{"n_layer": 15, "d_model": 320, "n_head": 5, "n_kv_head": 1, "head_dim": 64, "d_mlp": 1280, "vocab_size": 4096, "activation": "swiglu", "norm": "rmsnorm", "norm_place": "pre", "norm_eps": 1e-06, "positions": "rope", "rope_base": 10000.0, "rope_fraction": 1.0, "qk_norm": true, "attn_scale": 0.125, "bias": "none", "tie_embeddings": false, "parallel_block": false, "init": "normal", "init_std_qkv": 0.0209, "init_std_o": 0.0, "init_std_up": 0.0209, "init_std_down": 0.0, "optimizer": "muon_variant", "lr": 0.00335, "beta1": 0.95, "weight_decay": 0.025, "lr_head": 0.00855, "warmup_steps": 0, "schedule": "wsd", "decay_fraction": 0.816, "decay_shape": "linear", "final_lr_fraction": 0.0, "batch_tokens": 65536, "seq_len": 384, "doc_mask": true, "z_loss": 1e-05, "train_tokens": 700900000, "steps": 10695, "dataset": "wikipedia_en"}
Each number is 128 + 24 x the weight over its row's rms, rounded and kept within 0 to 255. Layers, rows and columns count from 0. The size above them is the row's rms in percent of the matrix's.

# layer 4 MLP down (transposed), 1280x320, rms 0.23, rows 719-733, columns 160-319
size [102  96  94  97  94 104  97  99  96 103  97  92 104 104  99]
[[162 119 115 152 153 119 144  92 150  87 134 113 111  94 102 147 142 172 125 103 141  88 133 125 103 112 133 130 131 105 144 160 127 150  98 160 151 127 119 134 129 109 105 124 120 108 139 146  91 124 137 125  91 150 194 130 158 146 113 106 119 162 120 108 166 129 161 143  85 145  94 175 152 142 132 162 115 134 129 124 104 135 126 131  80 127 148 102 114 120 130  86 174 121  92 152 130 129  95 132 142 154 135 107 124 164  89 156  97 130 144 206 119 132 147 126  87 124 109 141 119  99 108 146 115 168 127  64  95 158 104 135 166 155 102 113 147 156  63  97 114 134  85 135 103 133 124 130 108  87 122 104 123 123 187 139  89 192 132  95]
 [176  89 132 124  86 101 113 108 108 152 135 115 124  67 129 131 127 152 134 201 136 137 161 108 129 117 128 124 159 202 162 122 108 132 134  79  98 155 155 137 114 161 146 100 113 129  93 141 114 127 125 154 104 111 168 185 112 108  79 128 104 119  91 115 154 134 101 130 116  79 138 117 105 121  92  91 140  88 108 122 153 154 147 138 141 135 124 175 180 134 123 136 141 124 124 146 141 136 111 116 102 111 102  89  81  87 116 161 124 109 101 126  93 106 161  93 165  93 157 123 101 127 131 140 138 128 142 143 136 123 136 155 131 141 132 148 144 137 157 139 113 149  90 104 109 128 128 103 127 115 106 148 104 150 109 108 146 110 134 129]
 [ 91  82 155 172 148 136 109  75 118 101 113 128 187 138 157 146 156 151 130 112  83 110 124 129 148 161 101 102 164 177 150 117 148 134 143 181 116 102 104 141 111 111 106 153 135 109 129 165 128 135 126 147 104 116 133 137 146  94 162 127 120 131 139 141  95 133  84 123 145 135 117 114 138 111 116  87 127 121 115 133 139 139 109 149 118 127 163 147 124 127 108 101 106 106 124 102 128 113 151 111 133  94 147 171 113  92  91 118  92 147 135 142 147 146 140  89 127 123 104 124 127 122 153 122 133 110 132 132 114 147 126 149  86 117 130 112 147 141 103 139 175 102 131 190 128 115 123 171 175 144 159  84 118 107 109 107 138 103 128 129]
 [104 121 110 122 111  81 135 139 100 109 153 138 162 149 150  87 117  95 121 138 172 153 118 128 139 138  95 106 119  79 125 150 123 120 115 152 158 141 151 128 119 158 144 131 176 141 137 153 121 154 106 119 138 147 140 125 122 151 107 175 128 180 139 139 118 144 105  66 101 139 130 138 116 100 104 120 139 124 128 144 103  90 140  94 117 150 120 110 105 152 101 154 125 116 106 151  85 109 123 111 148  96 145 154 143 123 103 115  80 102 151 124 127 111 119 142 133 122 149  89 126 109 142 110  82 102  96 168 139 157 117 151 113 143 106 148 169  86 111 125 131 139 153  95 140 124 143  89  87 108 148 101 171 147 138  94 112 194 111 122]
 [141 120 144  97 133 110 120 152 144 154 107 140 111  93 191 127  92 107 131 141 127 148 143 131 168 151 139 140 139 145  84 154 134 155 139 135 161 135 170 165 123 115 100  93 148 126 103 186 102 129 143 102 136 194 151 179 102 129 102 135 137 106 113 131 166  88 120 136 124 116 156 119 105 108 128 135 121 109 133 100 104 154 126 113 133 150 115 111 154 164 137 153 118 131 128 123 107 135 125  99 152 133 139 138 132 104 126 183 123 143 105 100 117 152  99 121  99  97 161 142 162 129 116 166 164 102 115 133  92 181  95  92  99  87 121 121 109 120 104 123 144 166 168  92 177 101  68 116  96 111 126 134 142 160 148  94 109 123 128 142]
 [ 99 114 149 159 109 152 166  94 115 166 122 150 145 144 117 144 161  89 115 133 142 114 136 105 170 106 102 113 117 167 122 110 156 106 130 106 173 130 113 153 172 116  82 110 149 123 112 153 150 111 133 123 124 117 147 118 136 130 107 108 124 173 115 121 154 140 113 198 123 103 151 115 127 131 115  85  95 137  94 111 120 100 107 111 156 155 128 142  81 108 164  97 140 130 106  70 139 165 105 112 136  96 124 106 139 134  85  92 135 144 111 137 130 113 138 158 113 147 123 103 115  96 108 177 136 126 128 115 162 116 115 108 159 118 177 118 158 138 126 144  90 145 122 177 113 115 139 142 119 147 120 139 114 136 100 115 140 132  95 135]
 [137 136 102 140 140 111 123 115 147 133 133 106 162 107 112 145 145 108 136  99 100 134 141 177 111 153 129 118 113  87 168 125 150 128 102 165 135  83 148 133 123 122 122 131 133  85 161 138 129 145 124 166 113 139 148 122  80 111 157 135 132 112 184 128 150 116 134 103  93 145  93 148 193 152 192 148 119 155 110 146 107 121 172 138 133 172 158 120 144 146 125 133 124  95 100  56 151 153 127 106 122 110 169 138 134 156 144 160 173 166 107 121 130 156 128 123  84 171 167 114 126 110 135  73 110 139 119 150 113  99 128 127 161 126 120 127 130 120 149 143 161 148 139 103 149 160 150 108 132  97 170 136 122  63 134 134 155 166 134  92]
 [151 103 119 156 140 147 114 118 163 145 132 124 144 127 112 139 165 174 140 101 167 139 104 154 143 121  83 106 123 104  88 139  79  87 142 160 114 147 122 164 144 137 167 137 137 111 128 177 133 154 111 154 101 118 185 158 110 154 139 116 118 121  94 147 153 153 143 143 101 107 135 124 142 121 120 116 113 134 132 149  93 142 110 149  86 136 122 107 191 172 143 165 150 105 123 152 141 131 126 119 157 144  99 142 149 129 113 112 142 114 176 172  99 109 128 124 120  93 172 119 132 132 153 160 116 115 165 106 171 124 116 122 160  67 146 114 113 142 118 122 128 117 112 144  92 116 138 149 119 148 112 162 121 133 126 143 139 107 153  86]
 [148 167 106 172 121 114 138 107 137 102  90 159 144  98 119 177 127 124  84 133 115 114 167 136 127 127 118 127 114 106  92 134 113 144 159 161 130 134 160 142 133 123 158 146 134 139 112 140 149 109 151  82  93 117 122 106 123 141 135 136 147 110 158 143 100 162 126 134  98 124 109 128  88 129 136 163 150 117 121 176 134  90 108 117 110  76 152 134 120 126 132 147 133 110 162 108 106 116 171 149  86  67 170 172 122 147  92  84 148  57 106 174 117 153  95 126 163 177 123  94 123 143 170 131  91 132 168 148 109 110 148 114 124 141 130 136 148 136 132 168 139 121 136  94 164  96 127 163 135 118 116 124 126 129 141 132 153 146 118 140]
 [121 173 125 116  93 135 120  76  78 127 110 170 141 111 148 129 137 124 138 128 140 128 153 106 146 153 130 121  83  70  89 180 130 133 148 147  90 143 182 109 124 154 104 137 122  90  98  98 116  95 145 132 155 181 173 119 116 171 149 125 130 118 137 124 136 105 122 132 135 133 135 151 132  99 134 142 159  94 147 121 140 178  94 116 135 123 137 106 163 121 127 142 142  84 157 152 119 114 153 127 155 121  86 116 124 142 116 131  85 131 124 149 127 130 120 128 111 114 127 148 137 107 120 137 103 104 116 135 125 144 128 100 103 136 103 105 136 110 142 143  89 118 155 243 109 109 136 133 107 133 146 142 148 174 137  86 139 138 143 156]
 [ 87 144 138 103 126 130 107 123  86 124 125 120 171 125 125 145 129 111  75 113 152 152 135 137 117 138 124 148 111 144 134 137 123 105 207 113  55 149 112  65  88 123 156 131 109  86 124 123 124 147 105 113  88 131 149 173 136 108 125 106 140  96 157 136 140 115 117 113 144 129 122 181 122 117 147 169 124 147 135  97 126 168 111 113 115 112 141 138 115 107 135 109 104 110 129 120 140 159 141 117 136 156 159 138  94 110 155 130 113 134 126 110  81 155 123 129 157 136  91 147 113 151 116 138 164 100 136 143 125 113 164 176 104 125  87 110 149 126  94 142 115 144 130 163 128 109 115  88 104 134 130 136 124 137 131 176  86 167 156 174]
 [116 166 143 151 131 145 144 129 129 133 142  97 119 124  98 109 150 118 120 118 126 143 137 147  77 158 114 151 140 120 132 127  82 125  99 102 157 110 157 130 149 145 121 125 134 127 118  83 149 114 112 113 117 139 113 106 127 125 111 136 144 135 105 109 124 111 132  93 189 163 120 172 102 112 163 158 122 147 135 123 139 110  88  99 138 171  81 148 138 104 162 118 136 106 156  92 101 154 182 102 101 112 121 117 121 127 147 104 106 101 147  91 126 142 152 145 137 135 151 132 133 102 137 173 142 115 199 131 135 111 123 164  82 142 143 109 110 152 124 140 128 196  98 191 112 129 134 127 109 178 143 108 129 146  92 101 136 121 107 101]
 [116  85 134 135 138 117 160  83 114 147 137 142 138 139 123 161 117 115 160  94 169 116 143 149 132 114 103  92 163 145  92 101 162 106 128 111 105 166 146 170 172  98 115 116 138 123 152  87 131 146  98 112  99 149 154 119  87 101 146 155 143 102 114 151 111 173 127 111 101 147  99 104 121  91 140 106 124 135  68 116 111 132 153 102 137 131 129 183 120 142 130 105 172 132 103 151 130 108 114 159  98 119 148 154 142 144 171 121 129 115  66 121 142 119 152 129 144 121 120 114  95 116 121 123 119 140  94 152  93 124 115 151 151 106 124 111 139 172 137 120 115 149 156 134  86 158 133 158 131 137 104 129 137 161  84 118 144  64 116 107]
 [ 83 133 122 125 113 127 156  75 100 120 147 167 130 123 114 100 146 130  96 139 147 145 105 128  69 123 124 110 189 104 104 114 122 134  75 119 135 108 155  95  99 122 151 107  94 140  83 111 118 115 143 123  91  99 162 145 149 161 138 138 121 143 137 128 122 130  94 137 131 116 105 148 109 118 112 125 118  87 110 136 126 156 127 124 130 144 130 155 136 115 167 140 139 176 172 124 125  65 123 129 138 151 113 156 133 146  82 155  82  94 102 128 143 168 114 109 138 123 111 134 127 201 104 118 177 132 133 140 164 117 161 112 109 117 140  89 122 116 137 117 143 111 120 142 103 134 142 161 111 123 130 161 109 117 149 145 155 157 136 124]
 [129 117 126 142 111 123 138 137 141 140 150 118 173 123 109 110 159 149 134 145 158 102 141 128 144 154 112 159 105  76 145 123 131 114 121 130 116 145 118 108 150 107 178 101 166  90 101 127 175 134 183 130  96 132 115  82 118 122 115 146 174 139 182 152 126 130 115 119 133 142  89 137 110 118  79 171 112 128 159 125 112 144  97 182 100 135  98 115 141 133 134 113 130 126 159 113 159  86 141 102 136 135 156 114 100 117 164 123 155 108 156 154 165 113 130 152 137  68 105 129 120 102 139 139 162 116 115 148 139 141 119 108  85 130 122 110 124  80  79 158 191 107 117 105 117 112 122 136 130 130 192 146 147 125 120 139 204 109 130 156]]
# layer 4 MLP gate, 1280x320, rms 0.239, rows 720-733, columns 160-319
size [ 97 101  97 107  99 100  99 100  93 100 102 101 104  95]
[[163 115  92 163 136 112 116 178 144 158  91  68 122 141  95 117 102 119 118 106 117 181 165 160  89 161 101 155 134 113 134 144 117 159 157  92 122 161 128 140 126 133 131 140  92 149 153 126  86 135 127 157 130 109 108 143 151 144 128  99 108  93 125 164 137 116 105  83  94 123 141 123 115 182 124 158 123 118 105 141 122 157 114 136 147 111 109 118 147 148  92 123 153 108 142 155  99 126 117  92 129 128 155 143 126 141 122 132 114 153  99 156  85 141 136 104 144 144 189 130 125 168 128 121 112 134 144 130 110 123 148 132 130 156 144 148 144 128 127 110 117  92 142 119 127 137 164 128 152 135 118 107 110 101  81 119 168 140  77 100]
 [102 106 149  94 149 127 125  97 140 110 129 144 116 172 119 129 149 124 150 125 116 112 129 129 192 175 165 110 117  97  89 113  99 130 155 144 144 126 111 125 158 134 141 103 123 146 146 163 102  75 148 144 102 138 121 109 123 122 130 110 142 126 114 116 136 143 127 158 155 149 105 132 138  97 159 108 131  75 131  93 105 133 160 129 132 119 135 191 109 115 149 163 143 141  97 124 109 135 113 139 113 137 103 110 126 120 115 169 129 124 159 181 127 107 102 135 145 101 147 138 127 177  87 131 138 103 139 137 136  99 160 121 135 133 112 121 144 144 113  76 128 131  99 142 111 132 116 105 156 101  16 131 167 144 162 112 161 126 117 176]
 [190 141 117 101 111 156 136 120 134 155 132 142 139  85 195  90 115  92 142 112 125 116  97 129 160  83 120 135  99 155 139 134 112 152  79 113 183 119  82 151  98  99 132 115 126  69 147 110 145 143 115 127 114 164 149 112 149 165 110  83 129 111 133 111  99 126 136  96 189 108  99 120 131 129 136 154 105  81 145 125 134 167 126 141 146 132 145 114 151 113 128 130 120 132 131 141 149 119 140 141 114  99 154 103 128 163 138 170 111 165 159 114 100 137 107 104  86 147 112 148 108 130 116 142 136 137 120 109 140 125 115 158 145 113 160 142 113 162 158 143  93 106  99 132 111 134 100 143 151 150 142 127 116 143 169  90 128 108 113 123]
 [113 104 115 147 142 134 108 120 125 142 187 124 142 116 112  99  91 113 149 134  96 109 125 126 133 143 113 148  88 124 127 132 119 104  78 127 115 124 137 109 105 106 128 145 102 109 147 144 119 101 127 121 121 107 134 130  89 144 156 134 131 108 163 119 103 125 131  97 114 171 110 101 130 155 107  98 130 114 113 143 101  91  93 131 114 134 110 138 164  62 132 138 120 129 194 109 171  84  93 153 146 160 145 107 142  85 147  82 184 112  95 115 148 125 125 126 123 129 134 114 127  80 139 120 122 121 110  97 131 166 154 138 136  75 138 138 123 149  92 122 151 131 138 107 153 119 120 118  77 160 118  99 154 141 101 133 157 145  99 130]
 [131 138 123 175 115 139 157 118 152 118 101 112 154 110 130 143 118 131 126 122 117  68 154 127 101 144 166 145 136 123 153 136 131 173 105  83 107 118 136 127 148 104 140 127 173 173 173 110 129 122 175 167  85 168 114 112 145 128 154 120 143 107 119 162 125 134 154 123 139 119 135  90 115 115 139 144 132 169 128 114 113 132  80 124 116 117 144 165 173 129 109 120  98 103 155 122 174 177 129 129 132 115 142 114 124 111 127 144 132 143 111 142 118 107 106  92 135  70 154 163  85 118 153 131 108 112 164 134 163 126 110 148 139 126 154 108 135 200 114 130 135 103 130 120 146 111 135 124 124 167 161 116 102 133 111 133 104 172 133  96]
 [120 117 157 116 114  92  97  89 129 118  78 111 157 138 181 104 123 142 132  96 118 122 126 143  97 141 127 129 128 134 136 117 114 115 141 146 135 110 118  80 120 124 142 167 171 136  86  98 107  92  93 115 108 112 105 111 136 108 153 123 178 152 140  81 119 164 175 142 130 115 165 140 132  97 113 113 155 123 153 173  84 103 114 160 127 156 139 107 139 111 149 139 124 196 108 137 119 118 125  90 135 139 120 139 157 101 129 103 109  87 149 107  80 101 128 139 159 121 132 125 111 144 128 117  86 189 149 147 164 124 135 120 169 142  73 119 116 142 142 126 144 122 125 120 100  92 140 168 102 167 152 136 153 151 141 135 137 165 165 158]
 [ 81 161 161 105 105 159 139 105 193 148 113 173 105 120 123 121  99 113 141 117 127 101 152 184 118 138  97 150 126 151 120 129 121 108  73 120 115 158 106 145 167 105 140 140 146 144 103 107 123 128 149 138 172 118 176 133 145 118 135 167 167 102 135 126  89 135  94 112 114 124 160 138  99 159 124 117 121 120  96 145 130 133 137 129 128 128 123 100 134 150 146 201 139 160 132 117 106 137 138 138 100 135 183 151  79 126 114 151  95 151 138 124 127  90 145 112 112 160 170 108 122 153 147 108 136 171 154 178 135 136 117 135 159 134 128 141 144  85 129 180 113 114 143 125 120 151 126 127 159 131 134  72 100 135 124 127 169 142 131 139]
 [123 107 140 106 149  94 115 143 124 146 149 114 120 129 102 107 148 117 133 123 115 157 133 118 141 149 114 116 161 133 133 114 131 101 168  87 165 112 124 137 120  92 124 119 138 146 114 125 114 110 162 150 122 140 146 168 105 102 146 107  96 158  94 119 109  93 110 128 145  87 109  88 143 100 115 105 116 150 135 114  87  91 147 157  84 121 152 127 149 137 161 130 175 114 160 109 146 136 127 164 124 133 103 160 118 143  84 158 142  90 176 161 120 103 116 157  84  93 129 137 114  66 105 111  96 106  79 160 145 129 134 110 131 107 103 115 179 143 133 108 126 118 125 133 110 118  90 158 136 138 159 187 131 108  95 141 127 118  82  88]
 [110 148 132 162 127 141 132 113 127 131 128 161 116 144 147 124 153  78 144 129 129  90 136 139 150 173 121 121 115 122  92 149 124  77  94 123 148 157 164 119 145 134 159 152 195 151  93  82 131 134 118  75 111 148  97 110 157 127 135 118  98 129 112 113 142 112 142 129 157 161 104  97  87 103  85 122 147 104 129 104 160 155  98 125  55  99 117 104 179 130  96 146 133 151 102 104  84 108 134 138 119 102 155 146 112 140 160 175 117 119 167 125 118 112 136 146 111 158 111 126 129 107 148  82 158  79 106 150 145 102 143  92 122 144 118 126 121 106 103 154 108 115 115 121 152 140 116  86 134 120 163 153 123 134 126 131 147 118 131 133]
 [111 128 140 115 108 118 151 131  83 123 130 117 159  93  70 112 138 115  80  71 129 132 160 145 123 123 132 164 133 137 108  99 117 147 139 122 101  88 108 139 142 156 128 120 147 103 126 123 159 191 104 132 167 120 151 123 155 102 115 102 166  86 139 118 136 123 135 121 120 132  92 139  89 127  84 152 113 140 137  94 108 144 117 101 126 135  93 174 109 129 108 155 146 184 104 179 127 142 171 107 123 112 158 143 118 130 157 129  86 114 122 103 183 107 166 171 173 151 138 127 126 160 124 128 145 105 134 128 148 115 131 147 135 154 149 155 150 110  80 131 103 104 140 110 158 135  62 146 151 142 164 103  96 122 109 118 111 148  94 180]
 [130  72 145  97 145 128 111 131 151 165  93 119 139 168 122 127 130  59 155 150  93 139 141 122 102 152  96  99 173  88 129 162  89 115 124 129 132 167 123 126 130 158 145 131 168 142 138 143 145 166 101  69 132 144  61 120 111 104 166 144 112 138 101 115 152 175 124 132 158 152 121  91 160 101 178 101 110  99 142  99 135 115 123  79  90 179 126  95 119 120  96 140 125 127 183 105 148 146 154 145  83 130 145 156 113 155 144 108 166 118 152 164 109 100 111 165 132 105 165 115 131 151 145 137 182 135 144 134 125 117 131 147 133 128  95 111 142 131 140 173 168  92 122 135 144 106 155 128 133 150 114 111 126 159 133 158 110 129 124 131]
 [131 135 125 105 115 121 182 126 115 115 170 152 110 129 117 140 107 124 182 140  96 130 131 110 164 135 127 106  96 129 151 133 111 141  99 105 124  65 150 169 136 114 124 158 164 113 115 114 132 153 144 146 137 128 193 128 132 123 124  77  96  64 123  77 180 133 125  94 129 134  67 138  96 159 150 100 161 128 111 126 107 110 134 129 144 120 131 140 120 131 127  92 128 153  85 153 109 136 102 113 154 182 101 145 136 139 114 138 100 128 119 133 164 103 162 128 114 154 151 180 120 139 107 140 117 117 122 174  98  82 158 147 142 147 132 141 125 170 150  91  92 100 129 123 131 174 136 145 104 143 145 163 145 144 110 156 157 150 133 166]
 [102 108 123 131  92 165 175  95  93 150 182 115 115 137 117  85 123 114 121 157 183  93 146 164 150 129 136  94 183 128 126 129 112 136 137 137 125 125 129 162  93 104 190 135 147 136 158 153 111 120 114 124 156  89 125 121 115 135 137 149 133 155  89 135 120 163 137 181  89 156 124 145 101 129 156 122 136 114  98  88 129 165 134  83 166 135 121 135 105 126  99 141 134  99 145 112 131 124 117  63 161 161 133 130 105  91 101 111 138  66 107 125 119 133  80 157 118 123 112 163 119 125 121 148 130 131 150 155 120 110 107 111 154 143 123 150 115 116  99 141 140 163 154 107 118 158 116 130 111 112 125  98  84 105 113  89 110 132 133 101]
 [105 131 173 163 109 173 130 144 103 155 170 124 144  91 180 118  99 101  93 137 154 165 154 129 142 145 148 113 151  94 125 135 120 149 142 167 134 115 104 175 135 140 153  91 132 129  99 151 150 133 118 132 127 107 128 156 102 122  93 149 136 171 141 108 116 131 131 126 129 126 120 128 169 123  89 103 154 129 159 109 104  92 146 141 122 131 120 130 124 147 122  75 109 153 126 121 130 102  80 184 135  98 116 117  86 116 147 113 134 142 105 136  84  87 110 107 118 161 143 139 127 161 139 153 158 162 118 147 130 134 107 163 138 107 152 139  98 158 147 114 100 119 165 108 134 122  84 179 139 126 136 139 151 153  82 124 109 119  99 133]]
# layer 4 MLP up, 1280x320, rms 0.24, rows 720-733, columns 160-319
size [ 98  98  97 102 107  98 104  97  97 101 100 102 101 100]
[[127  91 129 145 139 170 135 159 133 138 121 118 134 100 158 107 111 106 103 146 107 145 141 103 129 115 117 118 152 113 114 117 169 123 108 150 118 151 112 100 123 137 120 115 140 129 109  99 128  46 111 138 108 165 156 129 147  97 132 129 121 120 149 114 137 159  93 150 142 151  93 127 107  45 164 133 105 140 126 144 141  92 113 135  98 127 139 131 122 125 131 125 132 125 138  92 118 123 138 141 181 115 113 135 109 111 134  70 145 144 186 106 132 155 121 167 112 114 159 121 162 119 160 107 100 146  73 156 141 132 105 124 130 160  96 118  93 136 133 144 169 157 117 112 157 146 127 126 153 114 147 132 143  95 164 106 108 122  87 138]
 [129 110 105 134 145 144 118  98 121 147 136 104  93 136 122 121 167 150 133 130  95  99 139 108 126 125 142 116 132 104 146  83 146 128 117  83 147 120 151 149 169 124 136 113 136 107 160  69 131 120 107 156 112 121 114 122 155 120 110 100 112 145 154 144 133 108 100 143 134  98 177  82 154 145 109 133 108 152  99 159 130  98 132 110  98 144 149 109  99 135 117 130 125 113  86 134 153 115 146 123 123  81 123 139  92 132 131 125 115 182 131 127 131 132 110 124 130 115  87 122 126 118 121 138  87 117 132 122  91 138  89 177  96  95  99  82 133 122  98 104 140 152  99 140 162 124 114 124 119  87 140 113 111 159 177 139 132 151 123 171]
 [156 125 121 112 111 110 109 145  84 136 173 120 141 127  95 115  81  87 135 176 118 135 129 149 133 114 103 123 136 105 130 146 176 137 104 172 106 129 117 120 157 173 133 125 114  88 151 105  94 119 126 111 146 134 124 138 115 132 152 156 125 133 102 131 108  92 132 100 124 149 114 160 157 122  91 147 136 149 133 102 128 135 126  85 129 171  63 134 125 184 103 160 127 170 131 127 102 118 166 103 115 146 140 186 154 151 111 163  71 139 121 169 129 113 136 158 134  81 140 131 138 122 156  76 159 161  86 131 142 148 154 138 138 137 132 140 160  99 110 151 132 143  91 132  95 109  95 136 142 109 172 108  99 106 138 140 172 142 140 129]
 [109 130 155 124 128 140 135 142 140 104 143 102 157 135 177  85 161 131 139 126  91 118 109 131 128 169 108 144 128 130 166 122 106 127 120  82 165 139 104 101 109 122 127  90 134 109 127 120 111 146  80 105 132 128 176 113 120 154 155 157 119 111  52 176  92 128 139 125 141 137 166 104 168 121 128 150 150 133 121 140 112 103 108 120  84  96  99  92  81 151 119 179  98  44  97 156 109  87 113 133 112 110  58 159 134 125 146 123  89 127 166 144 149 150 148 119  99 158 144 103 140 140 134 149 120 153 132 173 133 143  77 162 149 120 111 137 125 126 127 150 127 153 122 117 119 110 113 100 127 103 158 123 151 121 182 139 135  94 135 118]
 [106 117 112 124 122 155 130  71 104 137 137 116 159 112 105 148 144  87 121 115 120 166 144 109 137 181 142 119 112  77 137 151 131 172 166  91 131 142 129 177 149 139 123 102 150 140 149 109 144 118 122 104 152 126  95 126 153 158  96 124 109 150 172 129 151 125 104 148 152 146 109 101 170 119 163 115 164 120 107 125  86 113 119 141 148 119 159 174 127 107 125 118 112 158  90 114  99 144 108 130 130 109 117 126 126 127 143 167 105 107 107 138 101 123 129 153  90 100 138 142 112 151 119 138 125 116 160 114 178 156 116 169 181 119  86 119 172 138  70 135  98 139 111 124 157 170 124 169 126 140 141 142  97 113 143  93 125 114 102 103]
 [117 164 138 161 139 108  97 134 140 117 100 138 110 109  95 137 118 127 150  98 143 144 127 156 132 100 114 127 130 133 132 111 128 123 100 105 133 112 154 153 144 124 119 143 118  95 135 135 112 161 134 100 159 195 122 119 120 172 103 124 129 132  66 160 107 129  99 120 114 171 118  84 165  92 161 156 120 141 148 154 135 110 128 157  96 136  99 120  92 146 145 111 176  64 111 135 149 139 147 118 154 105 164 137  86 116 162 122  99 101 116 132 169  94 115 105 145 125 144 136 117  94 163 122 153 147 133 115 151 146 117 115 140 149 162 127 129 131 119 181 118 121 109 116 105 135 129 113 114  99 149 101 121 122 128 123 106  99  84 148]
 [114 154 123  91 108 124 165 127 151  72  98 118 121 155 132 111 148  88  97 162 119 121 108 142 126 110 134 145 129  90 106 133 153 155 170 171 119 135 179 166 119 101 116 125 123 142 145 116 133 132  81  89 124 152 120 160 165 161  96 144 120 161 141 133  97 112 122 126 152  99 130 162 142 171  84  93 140  80  58 104 124 112 111 152 131 110 139 133  74 161 136  78 144 120 109 129 110 101  79  62 135 111 144 113 142 120 139 156 169 112 140 138 131 156 123 121 130 108 141 111  75 135 150 117 179 180 120 163 140 113 121 140 125 106 137 141 141  69 109 148  95 119 130 112 181 155 103 126 142 106 154 161 143 106 146  92 169 136 142  93]
 [ 81 168 103 126 124 159 115 142  81 148 110 120 103 125 173 132 111 113 116 122 169 155 102  90 102 140 114 147 107 167  95  95 146 167 129  93 160 120 146  85 107 102 134 126 119 133  95 172 147 132 100 150 122 100 115 133  93 206  56 116  94  91 116 127 165 163 174 128 133 117 101 107 116 163 138 127 115 127 133 118 141 174 105 108 162 149 140 133 130 130 137 141 163 141 139  99 175 132 113 114 117 138 143 124 181 100  86 144 141 128 178 140 150  97 117 116 139 138 156 120 121 168 136 169 180 104 120 135 145 155 115 152  78 110 149 112 129 108  90 137 159 108 103 108 158 145 105 135 115 108 101 118 144  89 151 159 105 141 110 120]
 [142 167 169 138 105 107 158 130 140 137 160 142 139 115 104 158 174 145 180 144  67  87 135 112  95 120 104 128 152 123 115 161 162 102 117 102 124 155 117 109 133 118 147 138 111 146 125 122 137 116 105 144  83  97 160 122 115 193 115 108  87 153 141 131 147 110 155 122 185 123 165 137 143  99 116 126 146 101 133 130 106 138 105 130 150 144 165 125 140 145 144 133 120 181  97 130 102 146 140 136 129 114 106 149  82 111 133 111 120 125 160 128 135 166 119 160 152 134 117 162 146 112 133 116 144 125 147 118 109 130 117  83  97 131 156 133 101 121  96 133 117 110 140 127 120 143 174 129 155 130 102 131 127 122 118 129 178  88 134  95]
 [141 159 126 149 123 135 134 126 135 128 121 120 193 117 128 112  93 121 151  94 145 100 124 120 124 118 159 131 153 111 116 167 118 160 142 144  90  64 149 137 157 118 150 127 142 104  98 168 131 141 108  85 151 140 167 131 123 113 124  78 146 101 142  95 150 131 120 124 136 150 111 171 123 138 110 121 153 109 190  79 123 102 138  95 135 136 103 155  90 119 159 185 135 145  95 133 151 118 150 145 134  93 152 144 131 123 147 138 119  81 120 137 194  87 117 140 150 128 154 112 110 162 130 105 112 132  87 127  97 131 129  98 101 142 145  88 105 122 146 140 183  99 144 106 158 126  85 108  94 120  90 163 125 108 137 159 166 129  52 139]
 [156 136 111 137 129 142 140 122 115 139  90  74 100 122 122 141 139  69 157 162  72 134 121 101  87 151 110 167 123  69 115 188 131 142 104 110 126 138 149 145 142 120 118 130 132 169 141 114 171 151  94 149 127 136 131 144  97 116 143 131 143 110 138 119 181 138 127  71 156 155 128 129 136 137 163 150  94 153 126 121 154 162 140 145 113 138 104 151  82 122  95 123 198 134 141 133 131 135 125 158 127 117 122 106 111 143 150 107 134 116 124 145 159 130 167 128 132 112 128 141  92 130  99 115 162 124 131 156  85 124  95 128 141 157 129  94  78  90 138 130 197 104  94 150 118 134 107 156 113 155 161  91  95 171 118 178 127 121  92 127]
 [115 104 172 152 116 146 107 129 121 184 148 102 163 148 171 113 157 114 149 116 146 106 142  84 156 128 135 142  99 128  94 104 102 114 119 131 119 148 111 133  72 143 116 152 113 134 138  89 174  73  97 143 120 127  60 136 142 110 120 151 109 128 152 151 131 126 100 179 127 147 127 113 151 131 158 150 141 157 146 121 128 136 118 178 143 137 124 131 168  63 102 146 122 116 143  95 110 136 126 101 155 135 112 139 165  83  94 104 161  84  94 104 120 115  97 121 118 124 153 152 130 134 126 110 132  82 112 117 158 126 106 137 148 146  96 140 117 141 142 128 146 145 128 131 151 164 155 156 164 179 158 129 130 129 131 134 197 108 136 102]
 [134 116 144 129 147  77 139 115 144 103 139 114 164 112 105 153 138 117 128  85 132 115 135 125 146 153 127 177 129 141 137 167 163 109 106 108 169 119 143 124 152  69 123 128 143 124 114 152 130 153 161 162 117 139 172 124 121 131 169 117 157 147 106 162 101 118 100 160 112 103 120 113 178 138  95 145 126 129 110 130 135 126 110 130 129 109 127 156  93 134 102 102 155 129 118 130 139 147 133 105 123 162 158 113 123 144 128 145 124 108 134 150 106 120 140 100  98 127 153 127 140 175 154  98 117 181 138 161 103  87 130 179 121  87 141 129 123 126 118 134 110 151 135 118  79 138 164 131 136 138 120 142 153  66 137 162 150 141 162  73]
 [118  92 114 158 156 144 173 140 150 129 151 154  96 117 107 102 139 148  97 107 114 113 120 138 133 163 118 158 117 112 105 127  79 133 126 111 173 173 113  62  60 152 137  92 127 121 151 137 111  81  98 105 119 145 106 161  93 115 142 121 128 125 128 156 101 131 117 149 125 143 144 104 139 131 130 110  90  87  99  94 138 107 134 127 132 139 132 107 109  99 157 114 141 125 118 177 133 134 115 108 104  98 142 123 107 121 131 134 159 121  98 124 173 139 106 112  79 151 123 116 106 127 100 143 121 117 149 127 100 161 118 122 109 123 128 110 115 150  92 116 126 102 158 145 129 120 129 100 118 129 144 162 169 128 145 135 123 147  79 105]]